{
  "positions": "rope",
  "weight_decay": 0.074,
  "doc_mask": true
}
Each number is 200 + 40 x the weight over its row's rms, rounded and kept within 0 to 999. Layers, rows and columns count from 0. The size before them is the row's rms in percent of the matrix's.

# layer 8 MLP gate, 320x128, rms 0.121, rows 14-50, columns 64-127
094,336,213,166,281,185,164,207,293,200,189,217,195,171,192,192,288,209,202,173,202,249,190,163,214,179,238,206,206,208,213,170,197,219,182,182,225,224,203,256,265,203,156,186,258,199,210,209,211,249,221,118,136,137,189,178,142,270,260,251,208,191,240,181,204
102,202,160,158,273,228,301,202,176,132,194,253,183,147,253,179,183,235,274,226,258,182,253,198,197,174,224,247,227,162,169,171,203,243,189,200,222,167,193,203,201,264,157,212,185,278,226,197,221,125,239,183,205,180,202,209,193,205,274,202,275,199,223,210,179
100,195,90,174,168,198,184,264,232,184,232,200,193,232,167,265,181,209,180,190,165,172,199,233,151,212,197,117,115,275,262,280,140,198,156,192,263,211,225,136,184,257,206,184,201,206,170,164,166,172,178,146,170,143,183,208,299,245,157,157,207,231,179,193,171
098,238,163,178,232,221,200,196,337,243,212,198,200,168,194,263,273,234,235,179,155,177,208,203,211,150,199,144,193,248,137,193,240,217,204,196,236,182,164,179,128,204,186,164,165,206,135,219,219,157,281,148,183,161,214,195,245,183,218,158,217,225,95,204,232
107,169,109,281,185,210,148,253,221,206,247,187,166,166,223,121,157,241,236,252,183,153,251,158,213,208,221,182,164,159,178,152,152,177,192,178,183,225,216,194,179,217,183,100,206,161,188,126,162,208,171,149,247,186,238,223,123,156,174,288,250,264,221,220,217
085,181,142,171,192,173,217,206,187,169,186,184,218,148,158,207,276,189,117,233,243,203,182,192,151,152,208,206,233,140,152,291,196,153,170,179,164,233,219,150,155,225,281,191,181,195,150,224,240,285,245,201,249,174,108,177,215,174,204,162,166,196,228,231,219
106,243,186,209,160,186,249,232,233,208,250,159,181,168,171,303,203,218,161,187,219,164,222,150,167,238,251,200,185,211,187,145,221,176,176,158,198,165,213,147,174,258,166,197,208,149,149,222,218,238,198,174,228,183,250,235,177,225,192,177,306,140,172,152,152
099,200,198,173,168,179,199,171,131,261,214,169,239,250,207,174,182,214,247,229,246,291,183,233,185,168,203,174,194,201,184,229,219,139,208,220,251,177,160,262,153,261,173,205,209,193,199,293,186,153,216,154,166,190,188,183,156,246,191,234,247,153,231,229,208
099,213,277,227,237,216,286,201,196,212,163,203,253,199,265,236,115,207,193,166,195,202,260,249,220,212,182,118,185,235,121,201,151,193,162,209,252,169,198,258,169,256,202,208,144,197,189,223,144,144,203,232,240,178,188,253,237,219,253,242,160,131,228,184,235
091,215,164,171,169,178,205,176,231,247,209,272,191,179,256,201,174,189,252,263,203,217,166,236,216,168,208,190,149,114,187,206,219,263,241,175,218,220,219,175,180,194,203,205,264,248,181,184,306,294,174,108,169,185,203,161,167,171,235,201,204,194,183,178,229
093,212,139,118,192,156,241,201,138,140,179,216,171,185,248,183,252,238,139,138,238,189,214,171,166,176,224,248,231,177,125,269,137,204,229,177,152,144,216,228,218,160,229,108,231,155,210,185,229,141,205,136,221,142,195,209,164,197,238,238,275,222,243,146,200
103,248,204,196,227,214,172,185,202,146,175,171,211,278,215,224,120,201,227,206,218,158,207,243,162,238,180,207,160,195,171,192,208,148,254,194,283,152,114,300,161,206,177,208,235,159,191,204,253,144,126,165,199,150,239,209,249,251,229,186,209,145,203,246,141
098,197,204,162,202,178,212,236,178,184,219,224,261,231,172,188,238,215,149,196,360,136,283,238,196,181,221,210,183,196,169,264,109,207,201,271,134,198,178,226,192,277,222,192,261,240,249,187,179,166,249,211,187,135,229,216,173,155,223,262,210,192,258,208,143
091,209,232,249,234,220,194,122,187,253,243,197,253,196,204,200,214,204,205,250,186,240,219,200,139,180,226,267,236,221,216,222,136,260,167,198,152,199,148,243,191,175,216,207,263,229,129,232,226,118,109,168,197,202,213,161,175,168,236,246,198,229,149,185,200
106,195,171,237,211,277,181,246,251,93,183,177,197,116,151,221,248,260,243,161,174,211,158,200,277,209,176,183,239,156,151,206,169,244,190,159,214,202,129,179,283,183,182,166,209,240,149,174,236,204,213,132,230,170,200,199,251,180,199,263,252,218,192,164,218
097,190,237,193,161,216,258,173,241,194,242,138,181,229,166,237,218,153,172,138,171,242,138,199,126,210,142,301,177,298,214,216,185,199,168,214,167,172,148,195,236,202,97,187,140,237,180,277,208,197,214,129,218,130,174,186,164,152,185,159,183,201,234,188,172
104,259,161,283,210,185,154,160,284,208,236,150,230,192,135,244,172,230,173,133,159,188,216,244,207,169,197,172,265,286,213,203,236,148,181,214,235,225,223,174,261,183,126,150,261,216,178,196,236,208,178,162,253,200,187,202,136,155,180,217,274,157,225,158,188
093,264,155,215,222,149,194,222,252,188,102,98,167,213,210,211,192,195,182,242,199,206,186,178,261,176,176,221,185,190,211,159,192,247,151,236,161,218,206,211,204,240,207,131,215,201,249,164,222,269,248,168,195,237,190,105,205,230,282,248,220,248,207,140,252
102,171,217,185,196,261,193,223,255,212,185,215,185,210,261,209,158,257,273,207,214,130,204,222,174,190,237,153,199,181,216,176,196,169,170,202,133,260,157,182,181,209,190,195,189,231,229,190,180,192,210,160,228,201,254,188,171,162,187,249,244,201,210,181,85
107,261,196,219,205,212,201,225,163,146,162,154,198,192,134,178,237,272,147,211,202,226,262,120,235,174,216,229,183,164,239,168,196,253,194,177,196,198,239,182,265,206,226,233,247,166,195,223,211,270,175,179,223,194,165,209,190,199,200,230,193,226,208,206,208
108,205,133,183,89,216,192,211,212,236,148,202,161,195,250,213,259,206,225,166,220,293,247,174,221,166,244,235,251,266,163,193,144,135,131,219,212,174,109,207,233,217,244,90,202,149,180,187,193,252,184,205,212,212,215,247,171,176,231,291,252,183,131,176,216
099,138,168,199,190,148,291,260,218,118,233,186,286,195,211,163,232,266,202,233,197,209,209,221,273,188,168,274,238,195,255,186,248,190,171,125,272,233,248,149,166,154,237,242,165,210,140,171,194,155,267,146,204,182,175,61,184,193,259,177,209,208,179,231,187
098,237,254,223,135,217,196,158,204,223,228,248,132,107,218,219,178,192,219,199,189,223,137,196,188,231,232,233,175,174,203,275,178,211,142,180,198,238,209,247,182,212,171,247,235,162,126,201,264,229,233,189,197,228,225,150,117,190,201,184,140,198,103,243,211
095,171,278,199,163,233,168,150,152,159,192,84,248,202,246,186,175,168,159,234,199,234,170,269,205,275,188,176,197,170,203,186,208,144,231,199,243,199,207,150,188,238,180,194,244,188,259,208,204,237,156,232,250,170,227,231,124,156,241,266,254,235,182,153,259
104,158,183,179,277,202,138,223,217,209,155,210,147,246,141,151,117,267,214,242,176,132,161,286,201,123,180,173,168,239,119,202,191,256,197,208,286,151,193,212,235,191,259,228,227,164,101,231,151,96,195,210,133,186,155,126,236,138,219,224,243,176,236,227,189
096,180,214,243,276,213,160,120,171,169,157,190,243,239,146,154,227,276,215,241,219,247,239,253,174,229,212,241,195,249,223,145,240,187,89,184,196,204,184,181,191,184,195,156,95,193,227,242,262,208,186,245,168,157,213,247,179,271,171,224,234,132,212,164,216
093,237,196,230,232,145,211,208,216,166,123,232,94,174,233,221,170,246,223,210,191,252,195,173,173,227,223,227,234,223,266,212,168,199,195,178,186,248,243,219,262,176,174,77,133,131,204,266,225,276,230,202,237,154,239,219,195,255,220,252,227,198,275,134,147
102,257,182,243,239,160,180,231,205,157,179,190,232,159,191,174,222,213,181,170,154,213,171,74,159,207,176,212,255,225,238,248,246,176,169,217,221,133,297,123,262,158,190,117,226,237,207,179,153,178,260,217,283,167,189,199,275,158,222,220,202,208,143,151,175
104,219,196,174,179,235,194,201,151,185,150,172,208,142,164,156,157,212,222,203,220,204,173,173,167,203,215,266,218,197,210,210,138,136,236,217,232,117,272,246,195,231,170,218,180,257,158,130,204,184,191,201,151,128,162,134,197,211,205,221,216,177,252,233,198
103,226,202,222,162,190,222,222,192,89,239,143,229,199,201,100,203,173,189,271,164,139,177,180,155,220,190,194,238,203,239,270,221,212,230,279,224,162,255,115,180,194,242,135,187,170,131,165,221,254,155,220,247,267,175,187,209,126,174,158,190,189,165,206,217
099,214,153,191,132,229,167,202,230,121,171,177,263,200,207,213,138,228,269,232,227,215,252,221,146,160,249,176,130,180,251,187,187,126,206,140,190,175,150,161,115,178,163,154,227,223,148,214,193,217,207,205,167,116,289,190,176,226,219,211,275,185,296,117,248
116,173,157,205,235,226,273,219,143,160,108,174,283,182,176,160,244,248,202,177,245,229,257,232,188,248,207,203,93,214,216,187,117,228,161,209,306,238,200,226,167,169,173,211,146,215,240,185,135,257,178,169,184,197,180,182,175,141,185,194,181,189,151,152,252
112,195,208,135,251,212,231,161,105,200,133,149,265,242,188,222,150,201,127,186,197,221,218,216,129,170,243,224,209,167,147,157,160,166,220,224,160,213,138,207,161,262,178,209,231,220,160,235,194,176,236,165,156,169,282,248,258,159,202,173,201,196,191,221,238
092,215,129,235,115,229,203,197,243,218,169,191,143,194,141,169,188,187,135,128,216,269,272,190,184,218,233,234,199,284,172,147,126,273,184,217,129,202,203,221,242,129,213,220,212,217,197,168,176,192,188,182,138,244,111,164,167,203,191,223,173,295,179,129,173
105,236,240,115,171,264,121,256,266,114,246,194,301,156,197,190,216,190,148,147,227,237,276,186,271,270,211,211,193,203,213,233,190,240,152,223,189,221,239,177,160,218,176,193,198,182,204,196,206,230,288,178,178,231,149,235,183,169,198,235,223,233,221,124,182
103,205,208,135,257,210,180,270,230,183,218,156,145,235,156,184,214,286,222,190,221,291,198,140,117,251,236,209,284,183,166,199,229,198,200,88,159,241,235,204,165,260,257,206,213,203,178,266,170,267,227,172,97,226,227,199,256,174,263,241,175,222,175,204,209
109,164,212,131,200,188,161,160,147,250,164,169,157,231,149,242,245,148,223,202,281,179,199,249,206,283,178,156,149,181,211,255,220,137,150,225,250,161,198,228,132,220,154,209,218,212,196,235,229,166,318,232,167,220,221,176,164,144,194,217,150,190,234,236,184
# layer 8 MLP up, 320x128, rms 0.115, rows 14-49, columns 64-127
097,148,136,179,138,214,187,192,197,151,251,185,169,238,179,112,155,167,161,240,192,175,186,220,252,204,178,132,221,183,141,158,275,200,169,188,159,204,129,141,239,214,188,232,223,250,178,151,184,161,183,180,240,269,205,202,214,222,163,215,176,148,134,233,158
104,249,307,187,190,157,226,247,296,234,208,334,185,196,213,212,188,226,241,163,221,196,156,233,189,169,243,179,138,258,216,218,193,194,201,98,216,181,174,208,272,162,135,221,214,233,187,180,149,154,178,204,290,189,147,175,188,169,308,158,210,233,201,166,233
103,171,173,141,244,202,200,163,93,172,210,203,201,136,183,223,247,167,149,207,239,140,166,131,187,252,202,175,215,164,138,167,227,207,147,121,270,200,208,214,173,296,221,207,148,186,179,286,191,172,198,230,245,134,257,172,151,206,210,244,198,205,213,180,184
103,187,144,221,215,113,210,183,260,187,215,153,239,264,241,161,222,122,231,189,196,236,228,224,227,221,138,249,211,215,209,270,291,201,149,196,244,215,270,172,196,181,167,207,190,249,209,218,202,177,241,148,240,319,204,184,210,166,243,227,154,249,139,260,180
104,179,114,240,216,257,228,214,217,180,251,238,222,233,256,182,141,216,257,254,150,187,228,175,224,196,175,115,143,179,166,157,126,168,203,292,167,226,154,204,199,228,137,194,140,194,189,212,193,236,210,253,217,169,222,220,180,110,206,223,149,203,235,181,203
094,229,186,135,253,176,200,218,191,178,169,159,220,152,177,236,199,251,232,167,186,212,208,184,143,172,239,207,176,196,229,174,206,158,187,200,220,146,192,241,223,262,214,94,134,268,192,240,220,267,221,118,206,180,224,187,204,228,201,229,229,230,192,202,228
103,174,139,233,213,196,205,217,232,227,239,182,68,171,178,246,213,208,249,193,177,236,144,199,145,171,252,190,178,157,233,179,176,208,233,141,175,197,178,121,121,271,250,179,203,158,137,238,171,196,197,201,229,179,228,243,155,235,171,179,203,212,221,211,179
102,126,171,225,118,223,202,202,229,166,150,183,225,191,178,234,215,220,235,183,121,124,178,177,147,144,106,186,239,227,146,174,177,161,150,212,175,122,213,185,178,168,166,160,158,117,231,185,122,242,198,213,168,227,209,203,167,215,174,190,155,220,227,225,222
105,217,166,212,166,232,218,130,234,273,202,239,253,141,193,145,141,206,213,215,137,166,163,282,189,214,132,161,198,235,181,124,200,249,256,213,240,190,151,248,179,176,235,119,166,167,174,224,221,238,238,183,189,201,236,220,232,272,170,263,132,218,196,223,187
091,196,240,199,258,218,115,161,231,130,131,255,187,209,180,188,174,207,194,233,136,177,289,182,263,166,178,188,173,228,172,218,199,209,228,313,168,246,135,213,159,198,111,243,160,196,172,192,128,189,272,216,111,190,211,188,261,188,190,172,201,195,253,146,164
093,139,199,222,235,172,241,181,220,198,217,240,204,234,224,179,139,201,230,223,202,203,183,188,216,177,140,236,233,246,196,282,176,205,207,196,189,263,232,225,210,198,176,224,189,251,169,200,173,204,212,152,261,244,171,214,162,190,157,223,191,173,88,201,142
104,214,148,231,214,267,183,228,183,231,196,165,157,187,206,234,192,144,246,145,158,199,203,294,222,190,223,178,262,247,180,227,236,162,209,225,227,159,79,138,209,193,227,167,182,259,262,183,182,143,162,275,249,261,233,208,229,196,188,197,151,240,91,269,146
100,207,302,171,191,239,227,246,176,202,237,230,200,113,222,224,229,176,197,119,264,146,269,184,208,109,240,224,220,239,199,228,209,217,291,250,166,184,245,201,219,316,191,147,258,253,198,243,164,233,231,206,173,187,204,251,200,125,218,234,156,171,161,152,149
092,265,238,225,161,237,193,231,180,175,236,171,196,192,219,239,210,228,142,168,134,174,192,222,278,177,197,225,282,209,203,220,186,291,201,202,228,186,235,191,222,218,157,213,284,221,176,127,81,166,161,263,242,247,217,215,200,157,146,222,216,196,211,162,244
105,202,198,214,219,180,297,247,222,167,153,208,203,241,274,142,213,153,279,129,184,217,196,254,233,222,161,200,240,199,215,169,208,202,243,197,245,166,185,180,165,184,295,224,171,203,168,172,114,244,242,314,232,207,207,175,202,195,241,214,197,180,229,195,189
094,178,288,160,203,207,227,219,249,179,201,164,214,143,201,187,226,180,243,218,196,195,240,182,246,189,209,173,177,180,152,189,248,187,239,222,211,214,228,275,239,250,206,220,139,243,248,161,192,211,257,196,199,223,191,196,227,238,156,165,243,215,142,218,211
103,237,223,180,148,221,224,207,222,238,214,132,205,202,223,140,157,210,252,174,213,167,241,178,205,248,175,151,191,300,188,168,193,199,162,144,162,182,203,137,207,218,216,166,225,193,191,179,245,197,209,148,135,159,111,202,269,228,162,185,214,244,235,272,212
096,131,146,158,184,196,178,164,202,155,186,166,172,283,248,264,129,192,178,203,241,198,192,177,129,170,162,282,218,212,186,237,183,226,177,253,165,264,232,246,190,173,148,216,183,209,290,170,194,191,176,228,201,246,183,199,211,266,249,191,184,207,246,161,192
095,127,277,229,209,236,130,174,233,158,321,248,224,198,152,187,232,196,249,184,179,240,175,210,231,175,197,203,178,228,210,193,173,188,212,188,178,245,200,210,148,177,136,259,200,236,229,208,136,223,215,200,153,233,240,189,188,199,206,185,219,182,232,178,197
108,251,172,159,184,201,168,232,210,151,167,158,228,242,155,182,190,225,132,194,139,208,201,188,209,162,190,216,210,155,193,170,178,190,217,150,209,231,251,171,234,184,219,217,257,148,186,232,217,224,183,179,211,212,183,195,193,181,135,212,168,237,216,262,223
112,221,282,165,230,224,167,240,202,209,195,220,79,207,211,226,166,213,175,239,178,222,183,187,204,230,148,211,185,226,217,188,233,176,203,156,284,173,180,229,199,184,261,221,171,178,256,229,181,224,179,168,193,181,195,218,280,214,192,258,200,189,239,210,230
096,169,205,173,208,262,232,210,183,237,190,185,162,238,249,210,216,142,226,107,191,168,119,197,218,187,191,122,184,216,154,205,229,144,222,227,161,151,204,170,142,262,226,204,300,216,209,157,186,140,143,168,173,226,227,248,279,126,226,192,168,141,282,213,216
099,224,155,223,166,181,215,213,167,169,145,206,206,134,180,199,174,252,228,188,205,213,125,176,161,254,288,242,207,224,247,163,196,203,97,188,215,188,177,211,163,198,232,150,213,179,192,234,296,212,197,220,149,194,217,166,171,241,200,182,173,175,201,262,158
098,193,260,235,182,212,151,197,147,261,156,187,240,194,166,185,164,191,132,158,188,254,236,135,245,285,267,191,205,151,199,191,243,265,163,270,251,192,189,213,241,161,226,242,242,198,222,215,217,169,266,264,193,153,245,173,195,223,198,184,208,220,171,227,211
105,168,150,182,157,159,212,165,143,210,190,180,199,231,256,200,233,198,249,166,196,208,223,115,237,245,197,210,236,250,231,211,177,254,226,235,222,189,176,162,206,253,206,158,271,218,227,143,208,232,122,239,267,229,248,203,195,233,201,211,158,182,194,189,197
098,279,153,284,119,245,205,264,198,223,162,236,171,148,185,226,184,191,270,113,214,217,202,143,228,162,183,202,157,158,167,190,183,267,246,195,208,253,178,209,244,225,155,214,182,199,212,166,152,196,210,177,215,145,239,120,309,169,175,167,216,294,190,194,151
092,231,205,179,160,173,285,165,292,163,239,118,234,184,201,161,183,201,223,183,207,163,236,148,196,190,156,157,208,142,261,137,150,166,202,176,139,239,171,166,236,96,201,221,184,184,268,109,229,197,296,167,172,222,179,175,196,240,211,118,164,212,210,177,204
099,75,251,196,128,185,277,148,270,251,218,223,197,197,178,150,306,223,180,237,248,209,181,268,221,173,227,212,226,192,195,141,155,176,252,183,236,281,224,210,130,172,221,185,196,210,205,204,185,266,143,208,215,153,167,193,187,232,213,142,153,218,178,270,220
091,190,190,200,234,168,196,203,214,205,136,202,202,187,184,189,156,215,253,250,262,228,246,118,210,188,189,221,165,188,292,180,134,206,177,207,242,112,182,167,246,213,187,155,195,267,170,183,247,193,228,188,261,98,147,175,193,277,211,290,203,182,172,189,132
101,225,241,134,192,168,290,172,181,187,175,181,246,186,235,135,156,227,155,151,198,193,178,188,169,190,236,202,233,238,201,245,210,189,220,258,215,184,268,138,246,232,198,289,151,181,234,122,211,266,119,198,178,205,261,204,214,272,172,243,169,137,269,201,148
098,199,191,263,208,233,276,184,205,278,276,174,194,227,221,139,190,206,208,234,208,187,176,187,155,215,190,242,275,181,153,204,179,259,159,261,205,262,238,226,172,165,201,204,195,234,201,207,204,178,232,167,176,215,135,131,203,268,239,165,178,243,162,219,226
108,168,170,197,273,198,129,236,185,116,183,219,189,189,216,168,198,182,206,188,153,155,170,279,234,223,206,203,224,107,261,167,164,215,218,219,228,250,195,195,177,239,206,128,271,183,172,254,198,192,117,226,354,265,161,158,223,195,202,162,185,266,169,216,160
104,158,272,215,214,215,222,204,181,193,153,237,142,199,216,150,224,217,238,168,183,228,215,179,151,139,206,214,150,270,207,211,275,192,279,162,208,125,217,206,178,232,164,241,169,190,203,135,167,218,155,261,256,242,115,150,181,215,228,208,118,151,227,161,224
095,167,274,188,298,150,170,183,214,191,226,251,290,134,232,221,227,199,234,218,194,215,135,141,279,212,177,148,260,192,150,223,253,172,262,192,285,222,149,157,211,250,138,177,227,208,189,177,206,242,212,221,249,207,265,186,222,209,221,171,245,169,173,190,224
115,279,272,211,242,136,207,256,220,99,197,150,242,199,155,166,180,192,133,212,200,205,281,185,220,272,254,159,196,185,216,198,217,170,191,175,200,163,179,196,238,149,162,214,239,200,200,216,196,165,252,181,213,109,205,145,164,240,247,219,187,154,264,116,181
099,248,219,177,244,221,162,277,246,182,180,177,158,180,223,188,143,293,222,200,200,177,248,174,167,165,166,217,175,205,197,205,242,177,225,204,168,257,241,201,210,207,275,178,260,234,142,244,134,192,233,182,165,216,244,175,226,91,266,221,205,228,138,183,245
# layer 8 MLP down (transposed), 320x128, rms 0.112, rows 14-49, columns 64-127
096,218,226,203,178,181,173,222,167,137,172,117,174,186,116,228,198,239,142,169,156,160,213,196,255,238,240,180,209,220,228,230,186,176,242,207,201,190,177,124,123,186,240,222,153,175,214,190,249,171,141,257,197,175,169,218,158,189,231,168,204,166,205,242,128
105,210,246,244,290,160,197,207,223,114,167,253,155,187,180,167,177,230,219,216,216,179,199,153,174,189,213,237,225,228,154,247,221,200,251,130,283,187,191,232,245,174,210,200,254,230,209,243,204,167,186,195,277,151,136,216,174,258,237,146,240,212,245,99,258
105,165,212,182,146,229,161,211,120,190,200,213,195,222,196,258,196,93,225,232,252,196,145,157,272,259,217,285,163,172,131,163,229,189,155,221,190,174,181,164,168,175,234,267,234,166,141,193,236,222,189,215,201,155,211,136,212,222,213,250,226,195,109,269,226
104,222,289,169,158,257,192,250,268,188,147,133,213,211,209,185,260,190,128,190,175,218,187,166,216,188,188,184,68,205,187,204,190,231,267,145,163,184,258,175,223,257,182,198,125,232,212,232,214,171,214,167,219,244,199,206,128,147,284,171,217,242,169,214,121
099,160,168,120,302,250,204,195,182,231,226,146,205,225,169,313,225,225,241,161,245,227,220,181,200,221,236,198,272,183,274,223,186,224,164,188,186,187,242,249,192,222,191,224,196,253,201,199,236,134,171,212,193,220,162,218,321,214,167,174,203,186,169,204,198
092,140,187,231,212,234,219,173,191,198,175,199,227,199,152,141,237,214,143,252,229,149,197,166,149,221,178,243,229,150,200,226,197,171,213,156,200,222,192,208,187,219,193,197,179,177,193,190,282,244,213,180,213,186,186,226,204,171,193,176,182,194,225,242,195
108,219,168,216,206,157,182,225,175,171,195,293,249,132,254,205,220,235,213,172,283,194,116,187,187,199,175,194,253,204,144,173,203,206,185,206,218,154,193,181,213,156,163,267,252,172,208,229,216,224,160,276,160,127,232,212,199,229,175,176,183,157,153,176,240
102,174,270,202,209,198,221,221,210,234,133,251,193,253,144,263,182,208,143,173,249,152,145,218,210,292,196,226,228,227,266,174,179,191,197,164,197,196,185,157,252,123,182,161,153,148,180,170,165,236,196,182,166,176,176,230,203,138,107,189,159,169,156,136,137
108,163,201,236,191,168,189,221,141,197,189,198,235,134,201,201,218,244,209,226,183,131,176,210,195,215,240,278,224,183,182,218,93,217,220,191,240,117,151,260,170,146,165,259,229,166,191,154,215,228,159,179,132,214,153,210,284,297,152,131,233,194,182,200,184
091,146,239,259,211,118,209,258,234,190,200,192,198,224,187,189,224,186,197,185,194,196,202,286,220,252,216,216,241,201,121,127,250,175,281,229,127,186,239,244,199,264,172,204,164,214,243,270,220,196,211,166,203,156,171,151,186,140,195,174,224,183,224,188,216
095,213,205,194,212,123,138,171,202,204,263,208,119,255,274,276,149,224,208,186,222,227,276,184,225,210,197,249,269,203,213,183,176,157,176,144,186,150,213,258,236,180,200,156,187,222,134,198,296,170,191,197,177,195,230,220,258,196,164,198,257,153,169,221,216
109,152,240,165,132,197,205,207,178,195,194,349,236,174,246,195,256,275,232,257,299,248,196,201,159,178,218,248,215,210,221,196,189,202,210,257,196,232,208,208,203,153,258,203,234,150,257,231,121,223,185,218,173,191,210,129,166,273,245,251,196,206,193,132,188
096,165,158,231,195,158,97,217,182,147,254,91,222,212,205,246,145,194,250,232,160,191,211,138,172,212,244,216,294,208,164,210,226,175,66,151,206,188,203,220,113,172,194,274,216,190,135,179,153,163,191,218,285,181,213,182,220,224,219,272,181,189,178,230,208
096,200,157,195,196,214,161,212,131,172,164,191,145,198,197,205,185,162,242,152,326,230,214,247,166,193,205,173,199,268,220,208,246,161,176,199,167,282,176,156,207,173,150,248,253,161,264,147,189,184,221,275,161,297,275,220,214,200,131,170,212,176,253,182,251
106,139,228,205,215,168,314,174,184,231,184,247,273,165,178,223,207,174,199,237,269,153,233,174,227,227,212,293,191,257,194,240,191,147,177,184,184,177,203,189,193,241,205,230,158,160,157,150,233,208,172,155,185,162,104,114,176,175,178,208,192,230,260,228,207
096,191,197,220,133,191,217,223,219,174,168,153,160,134,124,192,202,176,190,232,179,175,155,173,229,199,255,187,163,261,245,271,212,138,160,157,158,251,213,190,173,197,213,218,191,243,225,249,191,191,185,177,158,184,177,162,250,89,156,94,165,234,139,135,192
105,199,174,160,163,177,228,183,236,194,221,198,195,168,93,221,220,115,193,146,176,224,218,205,234,186,145,124,202,152,251,234,197,197,204,221,261,141,271,164,204,229,172,190,186,211,215,220,235,184,292,84,206,218,214,151,271,189,199,238,244,156,162,219,145
095,114,160,173,225,169,224,159,139,221,277,227,195,182,159,253,212,108,235,146,234,169,200,218,186,207,158,315,191,223,147,178,185,134,197,242,211,301,203,235,164,180,198,220,245,223,241,251,191,192,161,183,209,168,236,244,219,160,190,102,154,193,188,205,202
105,198,243,233,213,219,208,143,257,193,170,239,229,208,91,138,261,86,180,221,173,247,165,215,235,151,179,293,238,188,151,181,224,148,198,215,255,179,189,213,189,166,114,162,238,225,214,211,136,190,186,206,179,167,219,244,220,171,205,183,229,242,210,237,227
097,158,232,205,168,214,225,201,191,233,210,180,204,202,158,228,180,192,229,185,194,152,133,249,234,164,210,128,259,191,163,205,191,215,246,210,213,183,214,187,175,153,233,145,258,222,211,241,165,250,218,223,235,218,171,217,172,215,191,215,167,301,246,203,222
113,180,209,250,254,149,215,215,205,211,207,250,168,284,236,124,173,148,221,262,194,159,237,105,200,194,203,188,193,217,220,177,209,222,239,147,205,138,220,235,172,203,237,249,177,169,260,251,219,168,196,168,161,148,144,180,178,174,208,223,241,230,218,238,140
094,160,284,228,261,205,217,190,324,245,216,195,164,217,241,228,212,146,203,220,209,223,190,131,210,215,177,213,210,215,191,227,201,224,227,162,226,182,141,229,192,233,242,266,240,190,142,148,235,290,178,215,230,196,240,254,203,233,200,195,165,154,215,244,207
097,187,187,158,173,205,179,185,191,173,235,177,134,98,230,179,232,258,196,144,179,207,217,153,125,273,245,216,269,241,179,238,198,199,109,218,247,208,262,223,279,205,164,222,156,205,150,216,234,186,241,196,224,222,214,180,203,189,215,228,192,139,195,169,207
103,177,247,214,174,229,218,189,192,244,195,151,196,267,247,197,186,345,190,188,201,194,164,203,241,170,208,219,236,140,216,229,193,191,181,253,173,188,213,203,204,148,211,197,277,180,163,211,207,155,157,159,206,241,237,176,120,168,120,136,153,189,234,215,266
106,186,181,172,171,306,212,160,188,269,229,196,251,175,222,178,177,167,139,148,215,193,198,159,228,205,185,219,135,242,222,215,264,201,207,145,273,233,215,170,161,188,239,154,225,281,266,172,253,263,207,204,230,169,233,219,212,185,165,259,128,178,183,224,228
098,241,157,207,160,238,214,310,123,213,175,124,223,199,135,193,164,242,235,180,242,249,198,212,218,205,195,159,182,185,288,223,222,208,120,257,273,189,177,151,169,228,153,163,222,192,165,160,226,144,262,219,196,173,214,229,232,252,185,186,232,180,169,160,227
094,243,197,202,97,167,179,260,182,276,214,211,190,226,237,238,142,167,174,142,168,233,206,181,203,227,165,199,180,257,217,205,179,264,177,242,172,213,198,178,216,200,206,188,212,193,228,207,203,195,220,187,212,217,191,242,234,186,193,151,222,187,145,183,193
099,127,186,241,160,217,173,204,243,200,200,221,175,199,185,243,227,283,190,163,199,257,209,169,217,161,152,187,184,181,229,169,135,204,168,130,237,298,141,176,221,214,180,250,158,255,184,231,228,109,178,218,251,201,205,185,185,208,201,217,168,268,197,156,131
093,199,219,186,173,186,244,213,193,207,179,186,196,197,258,166,183,92,247,271,181,169,232,173,256,154,208,116,201,231,197,152,268,163,191,179,229,269,170,184,185,222,189,239,219,150,232,178,270,194,146,223,170,225,187,224,209,148,225,233,176,193,201,229,197
100,251,144,187,211,221,117,141,210,151,165,274,221,230,206,232,183,161,188,209,178,148,188,194,171,125,160,232,248,162,243,160,195,186,206,141,168,251,116,249,210,179,213,168,230,170,199,258,190,170,226,203,227,209,204,227,160,212,145,160,189,202,242,224,213
100,233,215,248,181,213,213,213,196,226,228,180,227,270,175,211,195,227,236,209,176,212,255,237,234,195,255,235,179,184,173,243,268,145,228,216,199,125,128,186,203,135,181,225,298,216,150,217,163,224,265,281,155,166,234,243,221,229,267,262,144,214,210,165,185
108,146,258,208,251,230,200,224,173,147,215,213,155,112,226,215,202,274,237,166,285,152,243,220,234,192,252,158,196,203,194,189,128,256,173,163,210,149,169,266,205,160,233,230,211,180,104,151,185,178,224,253,203,214,190,198,203,228,213,154,271,99,222,207,211
105,251,112,194,207,181,197,248,190,215,178,188,156,199,204,226,292,240,217,240,203,271,221,204,261,210,172,229,250,269,238,184,237,214,222,199,208,155,221,245,191,151,246,203,244,171,220,231,104,211,219,246,187,246,148,241,252,174,180,193,286,212,161,172,192
093,231,249,172,264,209,191,162,223,196,164,241,249,192,250,236,216,284,215,237,195,190,157,204,254,249,154,210,228,204,228,265,236,192,169,185,234,125,212,165,180,163,206,181,203,187,220,229,245,222,229,196,248,193,248,184,157,179,138,228,243,133,246,199,193
112,212,255,228,156,156,208,229,196,125,147,140,297,170,160,132,148,258,181,247,196,189,194,234,233,202,267,190,172,210,256,224,216,140,188,183,204,194,234,142,203,171,190,195,227,182,265,217,231,110,265,140,179,207,200,171,204,173,175,208,174,133,204,129,153
096,176,237,230,193,247,163,214,160,147,170,200,204,197,165,144,223,196,210,211,274,280,217,200,203,261,255,188,171,153,148,257,195,176,202,164,217,214,112,150,191,191,202,221,183,220,154,293,197,179,236,221,192,201,188,197,241,135,296,224,198,200,219,138,187